Each number is 128 + 32 x the weight over its row's rms, rounded and kept within 0 to 255. Layers, rows and columns count from 0. Numbers have three digits each. The size before them is the row's rms in percent of the matrix's.

# layer 3 MLP down (transposed), 1024x256, rms 0.103, rows 643-668, columns 128-255
104:119143115128188082110114137092149138114082140113119087152119106127171118148155089170141128110185130130185084092131149163118121149128139124157114091116132137088147112195166192181090098160099149180118105138088147146169151106106115174115121124132185088148137092097125146174138082100114108157151134083135106108014123088154124140145110181157091059148120135094056117144076148100102102183189
105:140084099092131114130151072067115097148152200126116164173156118140158134130153066128133124155147128074156129142080099133132096058149044109120155142152108093097140144056172154201080129137163133122113105112136163121137171093101135123082106131153137102104112169063150159138192156190138084143125103094102153133123200183145128166163089141117087140177148141123093116171166139206091144089151
099:099126136147100093115126159103170149107132150160070172139131090124127175137122108162129107131151150122083171027138124118082127119136122100163111100109117130074136094110165097113161193143132127126109133170101103152111115181087133130092129136052132149145184192108158126182158048131179112089098138115156113142140137056098133181098113218131115086084076189181124127148136133128126117114144
087:165139115157139107093101096138132124157165125127110176151106116165115130161120110051133107148071116122156082158157109143133118129145136144130148149141172078063161144140132166062088080196121179161092085114136176124132105114102075129203122131201116088131097193131130145100110109177128152173185146082147103069162142134156135136210199170135141168108141088143129104096097139135143117120127
099:122094123160061145147128116052143125143143169176146155143146092128106120099179197145204082162144165139127144203143064166054143141168122150111095119186156122149119167096139135127081166099125145138103051067138100194163126149074120139119104106086155141133089156138106169115097125098167088136176189016149105119112119132112139142149114121098113157182114177102113099095066102113159130114052
102:113203149061133079133169142189125099147102092121124050106144154175063114124097068185126133133110118087143140125157133091127155160175134172132167114088164161088139131108082113120131136155132095137142067131102123130180157082075106178122140184123089118109078082116163089232124131169127105082122141143138151119159127199097128110123136169094110167130143123095106126178154140135134183165148
104:153109116144154119161113083082148141081155102124107137139107124173181036145167148157155135085144075152092150131095120121130151203150133164101130121083093129143144168157087152157128116225118148159071110131141133146097132089122144167170107100150082158094072122137142153101131110107117073127075145139108125173141190123065050147119118126115181147147127132150109207092132154191183124158114
095:147169101130104155075091169057116119153127099078131111169103117151110130136071167115100103149057141115076081114112105129143118094203133145176113157128117166086122111158113127121173158144174123161073124173045120113099133136208088131196081134157097114096152128111122112133139109091076130125133049159169109128116111160161119139096145134147097121113173078100130120141181141133048113099064
108:174107124148187147149092076204164145094109104154093152128109131093121163172138139133103159065086122122090174087092165121160067153140167128181088169101120123105132118159126066131095127095180128138146096112158178184117099075115125092146104152141108109111107110141089200132146117111144151140151106153067133132109128176180149137121155161105130180097106144145132126103143164148169130147140
082:147149152082153082189116046168110100125125119120163121114095146094092072099162108140106130129103134070143185180193120092173120134124086132147139073083123143100061139109135091165142159191159089137188155114127115109133084185120102131091077104142086088102161115128155189158115108138159164100102135145157158116090115090107157178128149154154159079112141162094139158173115122168142098112123
102:135174148111143103143088144145147101123125100132122069209150119135152132163099117177117085108121144160160157111137080140121097141140117093112111153108096141088152159103119134103186111051081134119091120132122087156177112176177140102127130145145148136107133121102175122145138117176171102091155134133130095103112179092103103116131161142115032108112130064152117163176126109194085151158128
101:151121074151164149146100099173078101145155112113180108128175170190137078139160137136138155142084095136134151088128154100153134144113075093111114130097185140142135060145156158092111185132097065079157072150115160207157066141128171155158150156158124101174181140168172142172143118153121185123151106169178085101185135138149121102061152097127098166177104099166176153119118123117117112087144
097:144137063143131099152095124151097104130106101105107148161092111110164124148088083173093142130166162162124116092137093111120144088100063082087088137106128157127165120109111138154130070157218162172104106129128192129113097127118107148202146088138169104169147119183052137169182123092147134151130181150073137133109137074115099117172121090130111123129129078126220086108117116086118075178141
103:084164163135058088056184127122155078103138149137125085151152170102123069145144126108133130161123151140137124109149178075151113148135137149156149118120109099172159140126093129108137205057126054083119132131101124162138117217122161153098088186144159161184151098158153089142109107221121130073096104117085101091122181148111124166130154137124096142120146107172168117074117147169057104154133
102:105196136129091141081130110147204172109091113088105134146142114139117151142151133123130165131100101164119139119144125141131108095154132077107117153152088150116112166093088042134123099069149108115075154155114111123119103195108091122150144059168087098111130155073122169089126144157101170100124054167129165161098117104166159105100091169202163100102217132165116148126144099107094145091119
102:169162138111121133134220126158074143118120121122090166147189197174181096121071117160123069092180147115132147117136135102189182093109088052143191157156159112122120079115215119148152112106128127112138090091141130150043101131116077123091192137186163151125130152067137126135123145202051106095130158168177117135139105134085094128136120108114148110107040177087153149153090126094134178101141
099:134110095162138188076072166204115048109095095107183148167135179120091095089134089109184148121072153150109156102136120136186129153108117185130166123101120088162139082161076154088108153166164139103080146119099150146180104096196117077132120157088222137156168167132150137122058146146136116149141154160160155156155129101149106120149109099165142151169179132140099138115144137152144123144117
098:204124072102146126215143154115130162169184159130085160114150167092110136130123105117144194121185069156136052108130165144132118064128086089113123115146054132097162098103136135116128165143143133108137106151138094091157117161172108066103132123132101077118106125162119113141105123114170133095138061108080109109157163171023115130155122161089139168094105120105155106063107123132113155187125
091:135171180154153162175127136100082172112121166056127148195087140132118154136103145120142091117181147097130120188183095153126145056183135185132100129115177137114131101077057079126151129148166128185122101131130147101109116152125092095206125069133124105188157132113117155153164115131094146129094154130105153122152130137107124203123173175113116133171094132114182087164096098086112159154154
098:137097104125088121148165115108137166157076146118141110104119121111118068104112116195115125163106100138078103117068079167116110139183139117117091089126149139136101114116071179146162173135144065191084111130138104180121140168107152171113099095086132131105108183185179106097100111050178094105090094084146105138099163098121120120159103140107131102091069081137181102071070112120104118078078
107:136131143103129157109075127091111151148149092133126152134148112056137138141077148118138126155120103044080154105159128120122128121152109080126120092147159097073181116100142132110079165143059118182068161090098130068101121148179124077149103140085141165150167106109180092121118158149166115133096169130176124166127146143130125119112161169091123146039098096131122169067133136166148122147143
090:100119116170087112187115137098177174150117078132152078154140106165089110073132101121129131152114116113111158152106119112118144175105158111153087123126115105112169115127116227131150117094157218159162112101128167143110046171164136095111135148067172132110141125137181145105097215112186118139132118126142103145176076129144162125128094057155166120191131145157098174095134149176181160134137
103:145098039120147157216091112122141077107123117089078106148104152175107117122145125135124105113112149093162087119100158151117091113134130093120116100108187144162179163170136091131166114143130159159102142147144172102145155168090149107190102080119070148076155155096096108079129119175147122074149111118099113106138155115164067092104112070182148147097111109186169157109059123146128096133136
107:109127173162145135099114138098058206084119147120105133163177123070134067118147113136154130097070122110130167096099121140129117102075185117140085153082063156142116121178147076111121131130156158128080153143166048170075137101112146127081118127122091108112160082083090137140061088137152146164112069134109102199121120123116088091132177131129158135123083123131126150141149088086095155128109
097:189110113078162147160099105156161133171100135120211135104111105123160107112149101146166136059123085152165160128128047112163132149162125176132152167094102104113114121115139107119139099141108153114121133140091113183212129146168138109120149134173120097120136107111152111087212131100192085144139128112136202069138153103128117110133127107119053160108084083138157148171097168131174101130140
103:130155064197147149146143099127105073178080108090100119122144043096137119111133159108118132079122119119082145137226091130156114165146129180106102221137174086020142081130106151098125164099161171048063086095130037179181113173117137120078140109125101131120151091103153109144146090126147104113132084106148139149106125074090101110145093137160098128113172160141108094195112145105170219151120
# layer 3 MLP up, 1024x256, rms 0.105, rows 644-668, columns 128-255
101:140189088173115122130106163088147127151142089070173112086189101114128156136102095161144095146193173114160096110082122157112061099113142083175170127160140094141102139156109206078163113152129139140107066158183141140097147118125126130119126142150122098088101116142164047131130171097145136088171106067153150110101118140110041107178117094109113157152114174093192073137108114081093119112138
095:179169139016112138137100194106105126151115105156208194127148179152153167110153060149118099116155137140084117122124114122129142082138126103137177115135163129104053154139136165109141203167099131181111110068157141143116081099147169150111146099134140069129079109117133108077133099127162128093156134139155152157119102126126130150132099098101145146124129110091085135201149133121145071077103
101:142109077156078193089103155130103082135170162123162075111129154140077152109166110157127099147145166148139163101080146116147055062149137110161088118081103138094154127145191091116146105197092088161099108084162168160165152118110152140148121163118145127100143177132110172107118126119140155110101126148099141158202142152137138119150140088184142100106151075152129174139160130130132151112132
119:111200131089145149096035109107161138127154109166098062105104180107176126116076095168116085078150064148144162140116187132159119112133114158160115116134083117110127074152206134126151113180097099159084102120153116192121151139147143151124126103164147095112090134096119090161131118134112183141072109140092108151108133139125163163096088134172108113116156143154100135125103140125151167140181
099:153128132066138139081116140128147066213144120159193114117117195163125107129187126106090137106086086128169118117116173104135162188178124050138124129128149134172158097135137224127078151107135166163109121096111139138125119143158105074138158181169170213135190127133079146177127087122098163179103071169148143144087131160183117144061099137144135115089111103184138142121099146132136132093162
101:135139178119068109113116135140148171157094145131165117105147140134072174067076135127179104179115142139145163189124164089081168153131142103059095089147121176126133121110092067125203086102091125134099136141125127173167140092107101057067130108156171102189104118127111158101132182136176136142139073162116117125129161144177121083182113149144070101137118077096112102123166118120117133152125
093:159115137172163176150130068093091117127167184128119117105138160149144135153147104129101102120101085132140104160102147148181111079156108133220135142100163117096092138189115103163092153083086106156187125188122112184122155142108063102120115142178107127079137099096141149132126191101144157119137159159121163215098077157113143142160133145157152105133187073132178149175135124137079141163156
103:127128098139152207170130095126165156104111148125134106135099107085097163145143102113061125076071087104162129065176123128122185127159164125153151202070114096093144137152165092173071129159137111163102127139175191151151103142123152126147111135153135122144136093118170163102165109129177119137136089095127146157093160141137090130131163169071146125130177062098157186103120117116070150169111
101:084118121103116171176121141087166131124095121122142121156147167106177160095130152142109172039138132139099087069127113171153188128172144143149142127163125112127097123108126136084127116130089174097067075129153129148143175111080178142148116127119177140110133067152153087107136151091152132075185152177148142108127218139182155103135089160131044200102175146159180207100105210066147156099146
106:175179159139037058100181174189158130125114113115107100158128078176063111074174145105173113119128128133102206111102112166129111120047067144161151132135120064095173101108141172113104076122180157158149177125105127084080185131111166165116156112168199141164147185136158105176130122110155115110152119104164119095093148079146062163119146174132122120140132140120144163072136153137140130114149
105:053119107111126128158126132185175126075153108146138102159117124133123068185156148121145097132099137216143069148164106146148156142136123168104083172127135165092110150139129089205113077130119080140121157106140135051104158110140117131115135114093119071133135119137161117117084143181131186140144133175157121122148142143126141171130153103120098090131110146117070053087171132096139090175069
105:133129131141117141177137117140100097134163180134141091159123080074138130138084167172075109131135130106097045155121143173136135132109161141137196119063145126115094079137199129189047085140119124136108098161157159131096147078131098123108133020138094132142151142102139151124178094155159137145123150119110081093153114107095135125129095135128165121104190059109141124186160137145164179103073
104:108149116116144124144117110105133142158074069165111131097105150165106158155097148088094075125109100184176103118208124059156152119141161099114122173106139182097171169144121131111144131149150106102109172163134099104155117149141115097137133090125101174117123099130210140063126147170167138135097122147160087090208170074171148111133163116134104189148104134163105108137097156089154144146147
098:170102151177112171103120118140155155128145135165075164148139122082134081093121169137146104119188092096169147073097146154149136123159129156131172132109135126125137146154130092131177122190125183113122157095137157138086114136147164149127179150136117043144144194157155079110125112138175204124163126134170128114189162127151133136177157166116124134071162147109136147115116140085077085142162
103:167171101162089114181114158122125153158214123131174157152138170090108123108122082136119098108146120144121136149180181126116147089152111136105121111130116158105155157093071166150121123121141152166137095141096134083135151142126117130106097166172111152167186093078096131116183069115094141123102105146121115164125120156144112171075178109170148137124217155176087132069160166111127067136105
106:119142099120139132128072135104165099127125135105072113150195103142160181092135143077058151141135139077132142146108155159082131153086152169115123093101120179128102139128135114125086135095098114114150068122185168091134079070132089117089119099140150134128124119182134100117106113106094122206180144129083068089078115205115168114102141099107071152157078119130169104159029160109103127097086
096:129139170102120170167156185161099154141108133162178143095182117194098165120174085060120132146127136132126198152124095111120119128099169100133103084146162078167097143092131127160121070155141076068080115075156121087167099112177236180115195108149151162127165196175091112127163092119168104140173110161120139185165120094118153159118089183190118125140102152167174103150187152152107114109120
096:151085095178155158057116126172125141143086119148151146045095143147121118174146167126138124203095122115125113116122081168151156206091108124155090156125067146153124059114172096114107109156120081087131097205151177099153177085093118175128111108117172119110117146145178118222127118144127165150121146129052080133112135116123174086112143106119130108143126123204091122067145091198126088139127
088:171135106100075127081128106064116106136095147060098059154092118188085131154157142160130223094106165133132152095127076110113179166175113116110162136086205138123137135139105117116150108133129152151147111150189130055128110189150133156095135127109186154108119141168149093152078125108159157105133169168144087116171164137118146121151079108134167165131091109100183105116125121098082142140147
106:114145171143125140157072149129144113143101081140157138149125171108094178117090109079151119106096154123149156046098106151083077113098129079121153138129149145111140157088208070155109136086119122166142083127078143111123112109111107081107137141150146177121130139102138155109121093171149117090108167148091120076165077166145135137176165140119163107139109102096097111115097149170151162092132
097:130076151087094196110165121155075138127175127112095156092168132164124132152171181131127125083091120107147135111110111132157143099140122143143155101115153122164096051134218116085159128130170155068131145110098150204133146115070098142115087113147154117177137100140052184130144081110122119104115166114177164148090122101112101133141077121108064138131154167177113108120159148153061144107176
101:124141171128167132190162189163145147058147146123149143137147067097110116137182087167143104133186132100089095147151198130102148155189123187171095118093079164104091108109138102194111143130100163114126098109073133146117101147125094085152165086107129098068135138147133115137120098103076143123104192113096169116164106119067145204107113110093068108099052141127162123107123122103187128144143
101:077152052076154068137119074058162092101106165121153097134128179180096152142148115126087107120162100100137107183165125155137089145133100169119046142146112147091148136139140092159054133169111136121142113158167102103083110083106114147160113129137109085175117115102156162081138123182134150138095124125077132107145096184125088116082142124092127128146087115197133144148149087162185112120138
099:115153149118135133126130132162123119109147136154102129084199056132104075133202125128121153179167152144110157132139092086114094163066119102121134102104152126079125105156174149116136177146126155107136127146132100098090122108119093124139116189109146129108163100158095169139144098089133062168141194148145093154171173172182138168118139127155094127138150094137078085142085121103154062113138
102:111179154144135140134142103122096091146107144098124103173138121125093136130081105192097149122121123131172101089130128089094114134157197146138135191122157175130096199070143150133146138121119112097065161123109158146164145107114139148121173159156140142138201102127092088139143135144188087114121164075089117155121093126101113097137156127130155088095142085170172130172141116157071201107097